Weights of a small GPT-style language model, trained from scratch on English Wikipedia.
Training: a variant of Adam for these matrices, 8216 steps.
Each number is 128 + 24 x the weight over its row's rms, rounded and kept within 0 to 255. Layers, rows and columns count from 0. The size above them is the row's rms in percent of the matrix's.

# layer 11 attention query, 256x128, rms 0.13, rows 129-181, columns 0-63
size [104  91  85  83  98 104  91  75  81  77 102  92  98  95  90  73  93  84  92 101  93  83  90  89  81  87  87  76  94  94  75  90  86  82 102  86  77  95 106  93 105  91  81  84  96  94  82  90  92  76  87  67 113]
[[100 119 118 147 104 124 175 120 132 124 147 115  95 124 105 149 122 139 147 112 134  87 103 112 118  79 161 110 126 126 142 111  99 140 116  95  99 114 106 109 116 110 130 120 144 141 158 142 117 117 164  87 150 116 100 138 151 124 136 115 125 133 163 121]
 [155 136 121 129 105 157 150 136 119  96 111 127 103  88 166 136 118 130  98 105 113 103 130 142  94 139 201 124 135  62 105 128  96 141 116 142 118 135 141 144 110 129 105 141 103 157 113 118 153  72 118 140 152 130 104 138 135 111 120  78 127 159 173 117]
 [116 144 131 147 157 142 155 140 172 158 174 126 140  78  84 134  94 148 152 112 139 127 146 128 151 173  94 122 114 166 116 129 149 139 104 112 146 163 105 113 147 124 168 126 152 139 157 133 144 126 156 120 108 131 132 121 147 105 133 126 117 123 107 141]
 [153 127 143 139 154 111 126 118 134 141 168 143  98  91 136 161 116  96 133 144  71 133 143 161 108 158 101 168 136 137 121 153 117 130 142 134  91 121 133 116 146 148 190 135 105 129  93 159 117 128  77 102 123 106 144 138 123 131 120 112 111 112 128  81]
 [134 125 105 102 127 118 128 147 128 101 109 127 125 143 167 128 150 140 131 118 109 136 144 138 101 148 145 167 158 128 103 111 142 113 153 141 124 192 145 144  98 134 159 116 110  89 118 112 146 112 111 181 110 153 111 104 126 131 119 131  88 153 167 120]
 [100 110 135 152 121 101 100 115 120 113 127 145 103  90 108 145 117  53 143 123 108 141 150 162  93 101 181 113 140  97  89 143 147 112 133 188  92 112 131 107 149 107 154 152 109 137 114 158 124 209 140 110 158 115 143 108 124 165 117 135 124 106 182 118]
 [148 163 126 134 141 195 114 149 112 108 122 150 124 107 168 134 135 123 102 123 134 186 153 145 107 136 128 125 127  78  94 141 102 142 121 130 126 123 148 121 114 142 139 128  86 136  73 101  94  97  80 146 145 153  84 155 101 117  89 111 161 169 134 129]
 [121 129 139 100 118 110 147 125  94 141 134 137 124 145 129 145 161 147 102 135 112 114  86 116  94 116 172 150 154  93 148  86  97 119 124 137  91 119 140 119 107 146 136 122 126 106 123 145 119 115 111 121 122 117 131 132 124 125 141 118 116 114 146 135]
 [108 130 136 133 115 119 144 136 148 164 111 120 135 170 214 100 147 150 141 146 101 125 110 138 130 125 141 151 134 112 132 144 134 144 148 121 165  92 163  91 137 144 143 156 145 121 117 158 143  86 143 117 137 133 109 136 106 168  84 148 139 171 120  87]
 [154 130 115 112 129 178 129 136 127 115 137 110 132  99 141 132  90 106 120  90 122 129 179 134 115 153 121 147 153 127  80 118 140 141 126 151 132 131 136 114 133 143 104 118 127 147 113 145 139 120 150 134 167 122 118  80 141 150  94 169 146 147 152 125]
 [ 97 132 119 124 157 164 152 104 134 141 127 153 114 148 147  99 140 140 128 148 128 132 145 139 135  98 105 127 111 172 140 132 103 154 135  75 137 135 132 133 140  97 122 165 110 151 104 108 151 106 110 149 112 109 102  82  97  88 124 147 136 134  76 129]
 [140  94 105 134  69 124 149  95 131 133 103 133 151 164 134 131 144 156 134 140 130 114 120 139 110 123 133 119 137 126 143 123 137 118 163 125 110 141 160 150 143 145 150 148  84 126 150 111 127 144 100 163 111  76 163 102 104 148 127 136  91 113 169 110]
 [111 153 164  89 135 135 123 152 131 158 113  94 115 110 112 150 104 185 150 119 122 149 116 121 139 143  60 152 153 163 140  91 116 122 154 133 111 122  94 125 139 136 164 131 138  89 144 141 122 142 151 109  66 141 144 141 140 134 118 123 152 157 137 133]
 [167 104 114  92 160 104  82 124 120 130 122 130 122 153 143 156 121  94 142  90 132 139 147 129 115 162 133 132 135 140  83 135 144 124 130 177 135 170 176 126 103 152 115 103 130 118 152 129 120 103  89 169 154 122 113  94 144 131  96 162 125 141 163 131]
 [131  99 112 154 118  90  99 115 120 130  95 109 133 159 124 145 135 104 138 115 113  97 108 111 172 102 135  76 124 145  98 144 141 116 113  87 132  99 127 129 145 118  84 153 125 148 151 158 132 164 149 114 103 121 144 134 106 134 124 177 163 129 123 164]
 [154 120 119 153 151 151 103 118 164 109 151 141 158 107 122 116 141 116 130 117 168 151 153 129 113 153 116 102  89 146 130 135 173 142 138 111 153 134 108 129 118 145 120 122 105 159 116 118 122 122 138 125 181  90 130 131  93 128 123 135 132  75 107 119]
 [134 146  89  89 143 132 141 104 135 126 128 139 143 107 135 109 136 114  95 124 102 119 125 154 104 144 153 142 156 148 138 140 114 152 119 182  98 147 145 110 106 141 115 104 108 123 126 128 121  83 103 146 194 114 129  86 126 118  98 135 137  91 133  91]
 [172 144 142 130 117 184 155 121 136 170 111 115 149 107 173 101 127 148 121 128  89  94  99 145 109 138 171 131 136  83  93 104 158 140 107 125 182 118 144 104 141 123  82 152 107 135 178 151 159  78 150 171 145 119 121 124 144 116 122 129 105 137 142 124]
 [111 147 132 127 154 112 128 120 134 149 124 125 124 164 137 105 120  90 138 123 129 162 142 146 149  87  90 112  85 140 157 143 158 118 141 112 119 104 137 138 134 125 101 124 104 167 124 117 135 136 105 138 153  76 127 122 128 143 126 136 125  52 105 140]
 [130 130 111 159 114 158 173 152 131 113  91 127 148 108 164  95 139 117  86 157 117 100 157 127 118 130 126 143 151 150 128 133 133 149  92 116 125 128 123 112 146 146 163 169  85 122 111 145 170 125 149 157 132  96 113 101 114 121 134 157 108 106 100 119]
 [146 103 137 108 102 129 104 111 135 116 129 114 155 136 146 130 138 169 148 130 151 119 121 103 124 165 114 153 143 121 140  90 143 134 162 145  95 183 134 150 126 130 122 105 125  98 163 124 112 101 136 186 118 104 176 110 118 136 125 126  72 108 170 117]
 [155 126 152 128 136 142 147 167 138 113 126 107 140 163 172 122  95 157 163 119 106 151 148 121 132 131  87 142 121 112 132 139 150 144 173 103 156 112 125 120 131 145 158 125 121 135 133 147 118 144 165 121 110 152  70 132 118 200 134 103 133 198 110 142]
 [160 136 169 119 125  79 118 141 147 145 135 104 141 111  67 136 124  93 133 124 156 122 132 113 137 144  95 106 137 147 161  89 115 130 106 159 131 104  87 120 140 179 142  93 158 129 154 164 128 127 131  65 134 100 148 134 145 147 132 146 128 107 141 144]
 [132 113 161  76 105 145 156 109 125 146 104 100 160 128 113 107 115 192 131 137 133  81  96 133 144 173  86 151 177 133 143  76 141 131 122 152  86 115 138 148 133 162 159 131 144 125 139 139 125  87 153 136 123 111 174 116 132 143 117 159 118 128 169 125]
 [ 99 150 139 107 121 119 126 160  94 108  93 107 114 169 160 121 160 113  89 141 119 134 108 132 112  75 144 142 171 118 127 116  92 118 143 143 130  93 127 118 121 121 111 149 145  87 120 129 142 121 132 125  95 155 116 119 139 144 128 119 147 158 151 143]
 [143 161 124 117 133 140 138 152 124 138 125 124 136  89 122  98 100 119 116  95 143 121 128 110 112 139 152 112 120  93 112 119 150 147  93 137 154 142 120  74 118 111  97 112 128 114 172 130 132  78 153 149 143 130  81 117 149 106 122 108 122 117 151 145]
 [118 119 120 168  94 148 110 114 137  95  90 135 160 112 116 122 105 123 152 124 136 138 124 142 124 114 152 130  94 145 121 146 173 121 128 165 126 164 132 117 131  93 139 130 124 133 153 123 118 164 130 174 112 107 144 123 157 149 155 114 112 168 157 117]
 [152 117 119 159 137 172 172 137 108 129 138 134 152 135 113 134 115  90 111 129 146 139 144 124 169 113 109 126 130 102 109  95 159  82 118 113 153 118 160 151 111 193 109  79 145 143 139 143 123 171 111 121 111 137  99 120 153 154 167 139 138 161 130 173]
 [109 106 119 130 122 125 128 135 106  87 159 146 101 102 144 134 138 145 133 112 118 154 158 100  83 141 170 140 165  74  98 114  94 135 159 159 106 182 143 123  86 128 110 115 170 105 123  88 122 126 142 118 153 145 107 136 133 139 126 105 110 163 178  87]
 [133 109 126 106 110 138 150 138 124 106 116 105 137 163 120 152 144 159 175  93 114 147 156  95 104 141 125 125 129  71 119 102 127  95 159 124 130 159 139 135  93 157 151 115 116 101 161 130 127 133 170 137 105 136  87 122 137 177 119 136 119 119 169 139]
 [154 116 121 164  97 113  91 136 153  97  76 137 131 124 173 109 141 121 146 138  88 114 107 159 116 132 186 137 119 130  99 175 159 140 122 161 173  92 122  81 160  77 117 170 112 116 158 155 134 135 107 149 146 105 166  98 115 124  98 163 147 126 158 121]
 [107 125  87 118 142 119 124 121 107 109  94 109 157 154 105 114 138 116 118 125 136 112 130 101 133  93 128  95 101 131 166 144 151 139 113 129 108 133 138 140 118 118 114 131  84 143 165 127 120 130 131 142 123  83 129  99 126 106 149 144 140  83 135 148]
 [109 124 111  68 101 145 145 147  99 132  90 103 128 140 140 148 120  96 111 140 117 109 123 124 123 124 142 112 149  89 136  92 105 136 158 166  84 151 148 127 135 143 112 119 101 114 152 153 138  93 115 119 127  98 151  85 142 142 100 129 135 109 170 143]
 [ 94 118 116 131  94 124 135 140 119  89  91 148 144 113 134 139 133 175 119 148 144 106 161 150 139 113 151 132 130  77 173 121  99 114 137 104 117 174 136 123 134 141 147 143 112 101 156  86 159 119 146 161  78  75 150 139 143 119 172 107  76 153 158  99]
 [ 66 103 109 115  99 124 113 109 114 130 147 137 107 122  76 122 110 134 132 155 144  78 118 113 158 103  78 155 171 164 148 125 116 137 134 153  79 143 122 133 167 117 138 131 181 108 152  97 107 151 141 122 105 132 157 111 150 117 107 129 148 160 139 102]
 [126 110  88 133 143 110  86 143  98  85  83 111 136 139 120 121 117 142 157 109 152 145 120 126  96  97 147 127 132 106 147 120 133 130 131 145 100 165 155 117 120 105 121 142 124 113 190 121 100 140 156 168  82  81 115 112 146 129 137 128 106 137 144 120]
 [141 151 117 117 136 115 136 139  66 144 150 138 114 102  83 156 113 108  77 144 127 132  92 102 127 139 121 136 120 109 132 112 111 122 114 138  59 130 108 177 101 148 141  89 119 141 107 141 121 143  98 125 115 127 134 167 120 102 152  94 113 123 164 160]
 [141 140 134 150 139 139  79 120 144 132 146 134 132  88 100 115 105 139 144 113 170 147 155 134 143 158  97 143 144 172 123  97 163 116  97 143 122 165  93 103 158 100 157 119 141 121 168 120 124 146 154 171  90 134 138 129 144 112 147 142 115 101 138 140]
 [152 130 107 105 154 164 145 116 120 109 155 150 142 131 175 112 151 148  97 142 145 121 121 102 108 131 151 142 125 107 132 101 109 148 128  90 133 167 140 138  85 126 114 120 105 137 122 104 128  41 101 175 145 124 122 134 116  78 137 108  83 111 121 120]
 [112  94 120 116  93  98 191 105 151 151 171 137 126 144 121 115 137 138 101 158 143  88  86 119 141 124 157 132 135 136 147 105 142 128 157 121 137 131 148 137 132 150  83 105 171 104 165 114 151 106 139 132 141 103 190 110 152 138 130 131  93 114 122 123]
 [131 136 158 174 155 123  83 124 130 122 150 113 137  93 111 149 114 117 149  87 188 163 135 116 140 131 128  89  81 118 151 110 130 114 108 101 141 131  95  97 127 100 104 127 122 149 173 131 128 143 137  98 128  82 103 164 126 117 161 112  99  97 117 162]
 [133 105  89 165 136 139 129  94 110  94 143 150 118 118 146 134 142  82 104 109 125 128 116 148 103 120 216 102  97 118 107 151 134 148  87 113 123 146 143 142 108 104  87 118  81 161 126 113 129 137 104 156 191 123 100 102 126 115 113 135 140 105 147 124]
 [139 100 125 123 133 131 102 124 126 149 162 101 128 109 111 110 112 118 141 131 163 137 149 131 141 153  94 110 139  97 113 103 173 121 180 146 120 135 134 127 120 149  92  97 151 125 171 106 127 125 165 125 151  99 118 109 147 143 108 171 116 122 143 142]
 [135 144 150 112 147 173 125 108 179 132 171 151 133  76 107 130  94 133 150 105 134 149 154 133 144 151 108 136 119 125  98 133 149 138 130 133 111 158 119 122 127 141 146 117 142 135  88 123 122 110 130 131 138 157 110 115 130 117 105 120 152 142 139 100]
 [121 106  99 145 144 147 129  86 116 129 197 144 134 110 102 109 131 105 123 146 161 137 123 143 116 149 107 121 123 108 146  85 135 146 173 124 110 153 125 103 141 147 104 107 149 132 158  79 115 136 127 145 177  82 123 110 128 149 125 115  99  74 137 108]
 [113 121  78 137 105 157 156  91 121 114 133 155 101 103 116 104 136  92  92 144 176 131 158 143 121 121 198 129 151 109  93 126 120 151 142 141 112 157 180 125 112 116  93 117 135 134 108 100 143 148 114 145 166 137 128  97 113 129 111 123 125 137 148 119]
 [164 139 137 150 160 120  75 142  94 125 123 124 136  97 117 154 101  89  99 140 135 139 134 165 177 131 112 126 138 127 160 139 131 118 108 156  95 120 116 146 150 163 130 113 110 133 132 138  93 150  72  99 107 135 142 138 147  99 132  98 169 147 127 129]
 [106 135 113  95 169 111 125 133 135 123 142 136 109  94 119 132 157 141 120 139 118 112 141 142  92 117 142 160 132 105 151 125 113 128 152 166  54 160 146 132 129  99 133 142 127 115 115 115 141 109 140 141 137 103 171 152 102  65 127  98  97  63 161 109]
 [123 126 131 104  97 140 134 112 123 108 112 116 127 147 135 153 134 155 126 105 129 128 137 124 138 148 148 107 106  35 106 114 115 127 150 139 135 137 142 159 108 146  72 126 127 139 117 115 162  83 137 138 148 117 150 133 136 134 101 140  99 116 167 145]
 [194 132 139 147 135 144 105  97 157 126 103 120 167 109 126 128 118 127 117 107 161 179 149 160 143 172  92 101  87 155 124 126 151 133 125 103 172 138 117 135 149 125 112 141 100 166 136 148 152 115 129 162 162  92 143 108 104 105 132 158 141  76 119 164]
 [116 146 136  82 155 139 111 148 142 130  92 104 160 149 143  98 148 174 149 114 108 139 125 130  92 134 104 152 130 113 111 141 111 151 162 159 122 166 149 103 124 138 157 175  86 109 133 123 112  94 125 176 135 115 110 112 120 123  83 114 118 150 110  99]
 [121 138 101 100 148 123 142 131 112 120 102 149 107 114 105 144 107 138 121 139 122 102 113 103 112 106 136 149 140  95 100 124  70 131 106 135 103 170 162 129  90 126 120 135 123 116 143  74 115 140  78 174  88 112 154 109 161  92 132 123  83 154 127 117]
 [133 101 109 176 113 132  79 101 118 141 163 173 108  84 138 109 101 101 138 145 127 128 151 158 120 139 146 119 130 114  96 117 127 122 112 131 127 149 151 119 155 111 106 144 134 139 136 100 110 154 108 157 134 101 140 131 119 130 128 122 129 107 158 126]]
# layer 11 attention key, 256x128, rms 0.13, rows 129-180, columns 0-63
size [102  88  84  77  94 100  86  76  87  86 101  91  95  92  93  77  91  85  95 100  95  87  97  92  78  85  89  80  94  97  77  96  82  84 103  90  86  99 105  94 104  93  90  92  96  93  77  92  95  80  93  82]
[[104 104  95 129 119 135 170 106 118  87  88  99 148 108 133 122  93 145 114  80 140 144 105 107 143 115 112 129 124 134 148 123 126 142 155 132 138 121 112 112 135 103 134  94 127 144 163 125 146 174 148 132 106 106  92 154 140 158 131 145 172 117 131 142]
 [130 112 151 133 118 170 141 120  96  90  92 123 140 124 164 138  98 120 116 131 103 111 123 158 151  96 156 107 149  62 107 128 107 116 111 120 154 120 160 143 137 133 116 110  64 163 113 137 156  99 116 113 130 127 105 140 122 177 135  74 150 122 109 131]
 [145 165 114 132 139 102 143 145 190  88 131 113 115 103 119  99  80 153 107 148 143 153 136 106 153 158  95 131 112 180 153 100 136 150 107 104 142 128  98  89 111 138 152 142 137 137 130 118 120 105 124 120 126 153  99 169 115 126 114 156 144 113 113 141]
 [132 146 112 104 134  83 131 112 154 125 141 125 124  91 137  96 164 132 127 149 138 120 144 150 136 152 133 159 147 105 111 142  90 140 113 114 109 120 142 133 160 119 156 145 173 155  85 135 145 105 127 116 161  85 136 166  91  76 162 135 117 127 105 104]
 [144 139 117 113 109  99  63 128 139 121  95 174 151 150 156 135 176 106 133 127 112 109 141 171 138 151 148 138 156 112 100 128 140  89 105 109  67 188 140 171 133 150 138  96  97 129  86 110 132  66 117 132 125 124 107 113 117 119 121 129 137 149 136  73]
 [ 95 101 158 150  97 104 104 116 136 137  99 142 137 107 128 143 127 125 140  80 127 135 154 145 111 103 137  91 121 109 106 124 129 128 107 172 109 106 154 125 117 123  83 138 171 142 130 172 121 167  95  87  94 110 169 140 126 149 128 124 161 139  70 155]
 [ 83 130 142 149 120 178 109 139 100 113 120 116  93 134 108 146  98 131 135 162  87 127 140 169 125 140 155 104 159 111 107 141 124 115 151 119 122 143 170 138 152 148 116 142  82 141  91 122 152 105 112 136 150 101 120 119 106 180 129  70 175 114 149  97]
 [100 106 121 125 148 125 103 125  59 135 113 152 156 117 141 130 215 121 156  84 144 127 131 133 114  91 150 126 139  87 109 132 114 159 136 130 128 164 129 149 120 117 123 100 117 129 125 130 169 149 147 151  99 132 151 102 116 106 109 120  91 145 126 129]
 [124 126 131 110 146 148 178 110 106 137 119 100 135 131 164 131 121 136 121 237  96 141 119 123 136 151  92 129 139 147 105 152 100  83 132 138 158  84  92 131 137 126 126 154 118 114 117 115 134  86 139  93 139 101  98 132 135 138 136 159 153 153 103 107]
 [160 177  96 133 124 109 146 140 147 115 119 105 128  99 143 138  52 129 104 189 134 135 156 129 143 147 127  86 144 155 110 154 142 104 117 122 156  95 122 117 107 163 123 118 108 139 109 124 143  85 114 103 150 167 128 160 128 141 104 127 132 102 123 143]
 [ 86 104 113  92 160 125 157  89 116 140 118 139 105 142 115 121 148 109 116 115 124 135 108 113 126 181 126 179 130 163 146 165 122 123 147 158  83 168 140 110 167 118 183 129 104 150 112 104 104 160 143 181 151 122  97 106 121 124 121 138 124 103 151  81]
 [156  92 141  89 109  90 123  88 115 129 103 166 159  95 165 130 149 152 108  96 147  98 134 171 185 141  93 161 114  92 140 138 111 115 166 150  94 120 124 152 133 127 117  86 116 127 133 119 120  88 121 134 113  94 117 113 141  85 154 153  81  96 135 115]
 [118 173 114 135 162 116  89 153 133 117 131 131 150 143 114 118 116 162 144 158 164 174 155 111 167 112  98 163 109 139 149 133 130 139 127 128 101  96  74 111 117 136 170 127 145 141 117  99 146 124 119 131 103 100  97 161 135 119 142 117 142 174 115  92]
 [180 144  95 126 129  62  87 135 153 135  92 149 164 117 143 147 131  96 163 114 128 123 158 168 132 127 133  84 135 142  85 123 154  98  97 134 132 144 158 160  92 144 112  98 102 135  96 126 136  73 113 129 138 151 146 134 158 141  80 149 125 137 130 137]
 [ 93 128 119 165 150 106 123 123 114 161 119 105 133 135 132 151 141 138 172  98 130 102 130 121 147 116  79 123  95 141 117 114 123 162 109 143 147 110 140 141 124  82  92 131 149 104 149 172 129 191 149 142 119 116 179 119 145 132 122 163 130 114 103 174]
 [158 141 125 137  81 134 199 151 177 114 130 100 106  98 127 121  78 152  86 162 100 130 106 112 107 133 107 113 122 158 123 120 123 129 126 146 145 104 107 116 107 117 131 126 125 107 110 154 111  89 123 109 169 118 132 141 113 159 119 133 124  90 121 166]
 [177 119 125  87 109 118 122 108 117 125 126 158 125 113 160 119 110  88  98 132 109 137 146 165 104 130 142 101 150 159 109 148 131 115 132 137 112 126 141 134 117 146 104  98 105 130 112 137 143  71 108 109 151 148 136 152 120 117 115 138 103 113 129 120]
 [146 143 144 133 124 147 131 116 118 113  91 140 133 121 197 127 122 141 105 186 112 130 137 136 164 141 137  92 119 118 139 149 160  93 115  97 178 102 105 113 109 111 113 154  83 176 159 121 132 138 117 121 136 160 111 129 114 152  99 125 113 127  86 121]
 [126  85 152 100 119 144 161 125 145 157 131 122 135 151 102 132 127 125 123  87 119 163 121 148  98 125 107 127  91 178 159 146 148 136 172 133 120 118 143 119 103  93 111 143 124 162 130 148 104 163 114 109 141 113 183 123 164 137 122 102 118 123 131 151]
 [129 127 136 113 128 123 131  89 109 149 130 121 115 128 130 125 157 129  87 136 111 111 156 137 123 168 149 149 140 142 144 175 132 119 127 117  83 133 125 135 135 172 162 176  85 128 129 150 144 111 136 129 144 111  92 128 111 104 137 150 106  87  78  92]
 [184 141 130 101 103  66  84 135 129 133  93 153 163 114 185 124 123 143 106 130 122 108 123 170 135 132 110 127 129 113 121 119 160 129 130 106  99 145 114 152 121 113 122  80 128 130 117  99 138  59 127 137 126 149 136 108 126 106 120 142  54 122 142 120]
 [118 165 101 111 112 130 144 137 163 135 139 100 144 119 145 141  77 171 125 188 104 130 132 137 141 155 119 120 126 107 117 126 127  96 112 104 121 137 100 133 144 145 130 175 121 122 120 117 109  84 136 103 140 127  93 139 129 142 136 116 182 143 112 104]
 [163 139 113 126 105  67 141 159 141 175 160 112 137 113 108 106  97 129 104 141 145 155 166 130 114  84 116  87 118 154 134 121 150 166 113 130 181  93  92 102  75 124 130 116 151 113 127 174 130 111 140 109 143 147 143 148 133 126 129 151  89 107 112 189]
 [211 122 125 100  89  88 102 134 128 138 128 143 160 115 153 129  93 169 111 173 150 122 173 134 130 158 112 132 140 137 166 141 143 103 130 133 117  98  96 138  96 134 145 114 110 126 112 100 150  78 117 140 126 136 120 153 100  68 136 155  48 127 140 135]
 [ 92 122 145 131 156 143  97 127  64 151 129 139 146 145 136 149 169 109 150 119 122 123 137 132  93  93 145 129 141  98 107 148 117 132 148 150 120 140 149 137 140 137 112 121  94 107 121 144 165 138 143 136  78 124 141  82 147 139 120 112 136 155 130 127]
 [129 156 117 144 120 175 129 136 129 101 118 122 135 127 159 142  65  99 123 126 123 140 136 156 116 118 137  75 125 137 137 134 147 125 109 104 166 135 114  88 100 127 140 126  74 152 179 137 127 103 107 120 118 164  85 139 144 175  87  97 135 126  98 119]
 [119 111 152 161 108 139 102 127 138 129 136 166 146 159 132 148  70 128 115 108 111  90 115 178 156 152 132 120 109 102 138 104 171 129 152 142  75 125 157 157 129 123 127 120 136 169 149 121 111 132 150  93 116 121 114 116 144 130 144 118 187 139 119 116]
 [132 168  76 145 132 116 128 113 108 159 168 111 160 145 101 129 151 113 158 116 136 111 155 124 151 129 133  89 101 128 120 125 199 115 134 148 129 157 136 161 102 163  97 121 114 126 120 136 153 179 140 154 124 176 152 111 114 148 104 140 125  95 128 131]
 [152 135 106 154  86 149 112 142 134  69  97 146 137  91 142 135 116 134 134 129 135 130 138 132 111 122 163 112 174  44  85 121 112  75 117 115 127 184 137 158 133 175 123  97 115 117 120  78 126  82 113 123  94 129 103 114 118 147 127 110 135 156 121 127]
 [138 132 102 116  86 110 133 158 137 112  87 116 189 132 124 135 141 175 167  98 170 150 137 127 151 107 113 109 126 107 108 116 149 102 125 138 119 160 113 141  79 145 131  98  93 122 147 109 116 101 139 111 102 122 113 113 153 168 119 132 147 121 121 134]
 [148 132 182 152 117 124 139 104 139 122 107 145  83 115 160 132  95 111 102 205  76  84 118 111 143 113 101  88 134 144 102 155 127 106 105 151 147  27 120 104 135 112 119 115 126 151 151 152 116 116 145  96 138 117 136 136 144 155 143 138 164 131 128 132]
 [119  92 125 120 137 134 123 120 103 145 126 134 138 151 103 139 146 110 169  33 140 133 107 147 129 113 116 130 115 156 152 140 128 147 148 154  98 150 143 149 110 110 129 127  90 145 163 148 134 150 113 128 107 108 159 109 155 126 135 126 123 102 106 137]
 [138 136 122  98 118  94  84 140  88 160 133 137 160 136 127 149 131 117 146 106 171 114 148 143 133  96 114  99 126 111 108 147 128 140 147 135 142 124 123 143 120 149  94 111 121 147 122 157 160 100 122 122 114 134 156 151 169 107 123 143  82 101  98 147]
 [152 118 175 158 111 120 112 117 133  99 121 141 167 118 131 131 138 138 113 112 153 115 122 148 154 135 142 165 105  78 162 126 135 108 133 109 118 188 159 154 125 146 156 117 127 140 148 100 141  76 143 113 107  81  59 113 148 106 142  98 103 146 137  99]
 [111 100 103 155 159 120  92 113 120 119 146 146 124 111  94 120  89 126 131 146 158 121 136 100 107 152  93 160 139 157 141 114 105 110 133 142  89 133 111 130 163 148 130 136 159 128 164  77 130 131 124 123  87 123 146 132 130  75 153 143 117 153 134 121]
 [123  92 130 137 157 126  75 116 104 112 108 151 148 145 133 159 141 112 155  45 119 107 124 180 120 114 122 143 118  98 126 128 144 146 129 136 104 171 164 130 117 133 123 113 105 140 164 125 139 133 134 106  94 104 128  94 138 128 123  99 134 153 111 116]
 [124 118 105 155 130 137  98 132  97 149 159 148 148 140 134 124 190  93 160  37 142 137 129 154 123  95 148 122 135 107 119 120 123 161 137 125 100 168 140 165 140 133 133 123 133 149 115 161 157 159 108 147 121 139 147 143  94 114 115 125  91 132 104  92]
 [154 167 124 151 131 105  70 120 155  99 141 162 120 130 136 114 104 107 112 120 125 132 129 118 145 157 124 129 117 150 150 117 167 179  86 114  89 149 140  97 119 132 163 120 137 133 139  95 110  93 147 143 120 163 123 129 101 129  96 121 131 129 152 108]
 [148 134 128 109 126 149 133 116 108 115 104 147 113 138 175 126 159 112 132 114 108 119 106 172 116 125 159 132 127 101 118 127 133 134 135  85 117 203 153 143 128 120 136  94  84 136 122 109 133  72 122 174 156 142 109 108 108 121 101 122  70 100 154  96]
 [193 137 117  87 116 122 140 104 144 142 146 136 118  98 168 105 135 134  74 173 142 128 132  86 127 138 143 128 108 137 145 121 128  93 144 126 166 118 100 132 115 119  95  98 164 100 151 125 131 117 140 137 103 146 126 122 150  94 113 161  73 105 157 174]
 [124 118 136 177 112 125 144 145 140  98 108 100 140 103 123 138 122 133 128  60 119 138 111 144 152 102 111 105  81 112 149 117 164 206 131  99 161 147 118  96  97  97 147 118 125 134 176 183 126 137 132 122 132 120 107 132 131 167 108  88 120 131 117 154]
 [117  95 126 130 107 163 143  82 102  86  96 104 115 132 142 139 135  76 138  55 107  99  99 176 127 126 145  99 146 122 114 127 114 140 131 148 136 146 168 139 158 123  95  95  98 152 132 154 123 143 112 168 139 151 132 124 124 183 102 128 175  89 142 140]
 [193 149  76 141  82  90 133 159 155 123 137  93 151  97 137 126  67 128 112 176 152 126 137 124 126 130 110  88 118 145 124 125 175 111 126 161 178 134 116 109 110 149 113 132 129 123 142 139 102  99 136 115 135 155 147 151 113 108  85 139 115 110 144 138]
 [142 156 115 127 118 148 143 157 175 100 117  98 113 119 129 113  45 154  92 195 125 151 140 122 144 158 119  98 131 162 132  98 122 117 114 140 144 108 107 107 115 149 142 146 142 128 109 106 105  98 111 127 158 145 111 158 107 140 150 135 150 126 132 119]
 [192 107  57 139 101 105 116 104 131 129 136 124 146  68 142 126 116 113  82 105 132 149 127 155 109 128 118 105 123 135 111 125 143 147 168 126 132 176 114 119 121 118 109  99 129 154 160 118 117 118 136 117 140 149 136 145  90 116  73 136  79  88 165 125]
 [146 125 116 109  93 148 145  94 128 126 110 164 131 103 152 149 115  90  63 144  90 101 135 139 113 155 161 108 158 104  96 121 112 119 129 171 141 147 167 134 130 153  69 110 126 121 123 121 108 131 121 127 119 152 115 130 106 129 106 104 138  70 165 150]
 [106 152 144 175 178 126  82 129 104 163 185 117 132 125  80 134 120  93 150 118 124 112 129 144 128 109 111 100 130 129 132 138 163 168 121 111 150 125 152 156 162 162  97 157 151 138 111 162 169 142 114 153 137 132 173 121 114  96 138 113 143 141 120 138]
 [131 116 156 117 108 133 102 129 146 133 107 170 124 144 146 121 157 121 123  65 147 157  79 144  99 119 128 164 137 121 148 133  99 147 148 130  76 162 159 118 112 123 134 130 133 162 114 129 140  90 101  83  99 102 118 146 106  80 134 117  67 143 100 125]
 [184 118 147 116 102 105 148 152 133 132  85  93 156 115 151 128 120 163 131 153 156 116 123 127 155 102 118 109 135 102  91 121 126  93 129 149 187  95 119 136  73 119  95  84 108 118 104 126 137  86 115 120 143 145 132 128 141 162 106 125  81 103 151 158]
 [163 146 136 102  99 118 149 134 157 123 110 115 124 101 130 117 102 151 109 141  95 114 104 133 154 147 103 119 123 158 132 130 161 150 126 124 149  62 107 135 105 110 128  95  96 134 114 159 120  75 125 119 197 149 140 136 124 148 115 118  98  70 136 178]
 [122  92 165  89 139 136 106 144 137  79  91 154 126 136 153 141  88 166 110 144  89 140 140 166 136 142  89 145 140 122 146 136  98  93 149 132  91 152 138 107 113 141 149 169  82 140 137 114 123  51 109 129 134  90  97 122 167 139 130 118 132 169 114 105]
 [106 106 129 136 171 120  66  96 109 108 114 163 130 163 118 131 163  99 159  65 121 120 152 151 151 112 151 161 115 101 161 122 154 117 150 119  98 203 171 139 137 135 135 122 126 138 142  90 138 164 133 142 108 119 113 101 125  95 123 112  99 167  98  77]]